Each number is 200 + 20 x the weight over its row's rms, rounded and kept within 0 to 999. Layers, rows and columns count from 0. The size before them is the row's rms in percent of the matrix's.

# layer 7 MLP down (transposed), 256x96, rms 0.0858, rows 48-57, columns 48-95
100,172,224,205,191,202,208,180,191,197,171,189,204,226,245,195,174,199,208,195,209,201,192,165,206,168,157,178,232,178,186,187,233,190,206,165,188,182,192,193,217,173,222,193,174,235,207,182,189
100,195,193,215,179,166,216,205,176,196,195,182,207,185,223,197,183,180,155,226,182,172,226,215,165,148,239,202,218,214,209,192,201,203,173,221,242,178,196,185,224,218,206,188,181,220,181,173,208
095,250,201,174,170,167,230,165,190,190,207,223,186,204,198,215,203,175,191,240,181,174,223,238,217,219,235,202,205,168,211,180,193,208,238,235,177,197,208,219,215,189,192,215,152,208,235,206,200
091,208,229,234,168,209,232,202,208,167,207,220,231,177,212,169,229,226,218,213,181,202,182,203,193,182,213,192,201,193,212,191,207,203,228,185,202,233,220,175,217,188,205,217,196,239,150,217,168
104,203,188,220,234,224,199,200,230,192,223,171,199,203,228,177,216,244,180,208,191,196,152,186,218,192,216,197,167,180,196,185,228,155,193,163,179,177,208,192,185,235,197,210,214,198,161,194,190
100,232,193,183,201,264,192,221,187,191,214,191,216,166,168,221,208,198,186,166,218,192,164,210,204,202,186,209,175,215,219,182,193,217,209,234,213,211,247,184,187,200,193,175,163,203,182,246,212
095,228,197,191,202,176,211,199,215,204,228,170,213,202,187,217,194,195,193,209,181,176,185,169,165,182,222,187,218,193,193,214,170,212,192,226,241,179,195,181,198,190,190,177,227,174,198,188,205
099,153,249,180,204,203,224,205,196,156,205,199,185,199,219,205,224,206,213,201,217,191,174,196,199,233,199,190,210,221,219,196,199,212,205,214,185,200,157,205,217,204,240,204,200,225,197,181,186
102,184,221,217,197,169,203,189,164,200,192,152,205,206,209,169,182,213,181,211,218,186,225,216,228,204,178,220,202,205,202,171,192,200,183,209,183,202,188,218,157,176,227,185,182,136,203,176,191
100,167,185,245,204,181,162,224,216,255,235,168,189,212,233,206,188,227,204,208,210,192,211,171,169,190,191,182,188,190,217,199,180,185,205,180,173,192,203,212,182,223,198,207,186,202,216,179,184
# layer 7 MLP gate, 256x96, rms 0.101, rows 49-58, columns 48-95
103,170,204,208,235,214,207,197,216,205,216,192,165,206,211,200,236,216,221,193,205,208,173,188,201,211,194,196,183,170,186,181,236,195,201,180,190,206,198,199,171,212,216,186,174,153,186,195,188
099,189,165,194,195,205,209,216,201,184,137,211,193,210,211,210,234,182,198,200,202,221,211,190,223,231,222,206,214,203,166,205,156,211,240,153,184,211,196,170,205,193,205,202,220,223,194,210,207
102,196,192,193,211,183,214,219,221,191,205,223,176,179,210,201,214,244,181,207,174,189,206,224,185,183,204,197,176,192,193,169,211,198,232,194,211,213,201,202,205,207,179,214,165,209,160,196,184
104,207,238,166,179,200,197,178,199,220,203,193,190,195,188,201,183,211,206,205,224,186,250,207,188,189,157,172,215,210,192,225,159,208,227,214,244,208,202,199,206,176,209,176,187,213,225,190,195
098,196,210,194,184,161,206,176,191,198,213,173,225,219,200,228,204,229,205,215,201,200,172,182,231,205,163,210,191,213,168,243,206,201,222,218,200,155,216,208,193,179,177,192,216,185,221,207,185
092,212,221,201,204,221,214,254,182,184,204,186,205,201,213,171,213,210,182,200,179,205,196,193,205,197,246,190,189,230,205,218,161,200,213,196,221,179,200,140,231,201,191,194,197,178,176,203,217
092,223,226,177,180,207,180,192,223,174,221,204,207,210,200,197,188,207,219,214,205,202,196,215,214,233,204,194,175,187,199,199,206,172,203,218,235,191,211,171,225,191,221,200,197,220,164,190,224
107,175,234,178,221,200,189,208,187,220,205,217,178,207,206,218,237,217,153,209,197,206,201,189,180,185,190,210,183,193,185,203,184,223,238,214,205,197,207,193,235,198,183,190,223,206,178,188,162
101,180,204,255,196,174,203,248,200,250,213,177,181,188,227,188,217,173,186,218,223,210,204,187,141,222,152,209,189,202,220,208,193,200,184,188,165,187,203,194,203,223,189,181,204,228,213,202,199
100,236,213,207,199,210,170,223,184,172,225,183,186,216,187,182,183,217,157,212,205,217,247,214,187,185,212,204,213,195,231,216,216,201,187,180,200,214,187,166,218,238,200,251,246,206,206,199,220
# layer 7 MLP up, 256x96, rms 0.0967, rows 49-57, columns 48-95
101,230,230,181,180,203,191,234,208,195,209,198,241,182,227,222,193,195,233,197,214,206,221,179,202,179,177,184,201,197,222,199,223,172,217,243,158,201,185,222,201,166,201,200,247,193,189,208,189
100,195,216,203,199,188,221,173,183,186,217,176,260,185,206,215,227,175,205,202,165,234,216,211,228,166,186,226,190,199,181,151,198,215,225,204,206,211,227,192,184,169,180,196,209,222,200,236,210
096,169,190,220,209,210,185,205,223,193,195,181,184,224,200,171,225,178,184,215,169,183,212,242,158,163,216,193,229,249,237,182,171,230,229,173,214,199,170,214,195,223,173,172,215,167,226,194,195
097,221,206,162,181,183,209,161,203,180,240,182,202,214,215,204,177,230,194,242,188,176,197,214,212,212,177,156,200,197,225,231,194,201,203,200,213,164,236,212,185,205,194,199,191,171,213,197,169
107,228,214,175,202,223,201,180,225,237,203,205,226,226,208,215,195,204,205,219,202,182,207,187,185,207,252,189,197,187,153,193,205,238,171,227,173,205,216,215,209,185,194,230,239,194,206,187,170
100,168,202,208,167,203,199,161,158,208,212,228,207,194,173,199,175,200,229,250,181,196,208,205,214,196,168,212,191,208,215,215,187,189,195,247,224,205,195,208,210,193,194,264,202,164,172,232,207
100,188,189,184,191,193,180,162,225,153,194,222,198,192,209,237,215,221,204,202,205,215,189,192,240,224,181,209,181,202,164,188,212,217,206,180,192,210,201,217,163,213,219,167,214,222,197,151,221
104,230,194,231,193,250,228,194,179,200,231,187,209,190,209,171,227,197,177,194,214,201,163,186,188,169,191,165,167,195,189,210,225,192,225,202,205,230,218,159,215,217,190,214,239,221,199,182,188
102,219,220,154,204,191,226,162,217,175,181,237,214,210,185,189,194,182,178,196,215,205,182,228,240,198,214,250,224,194,192,208,227,205,214,209,196,214,206,192,220,208,211,194,189,200,190,191,198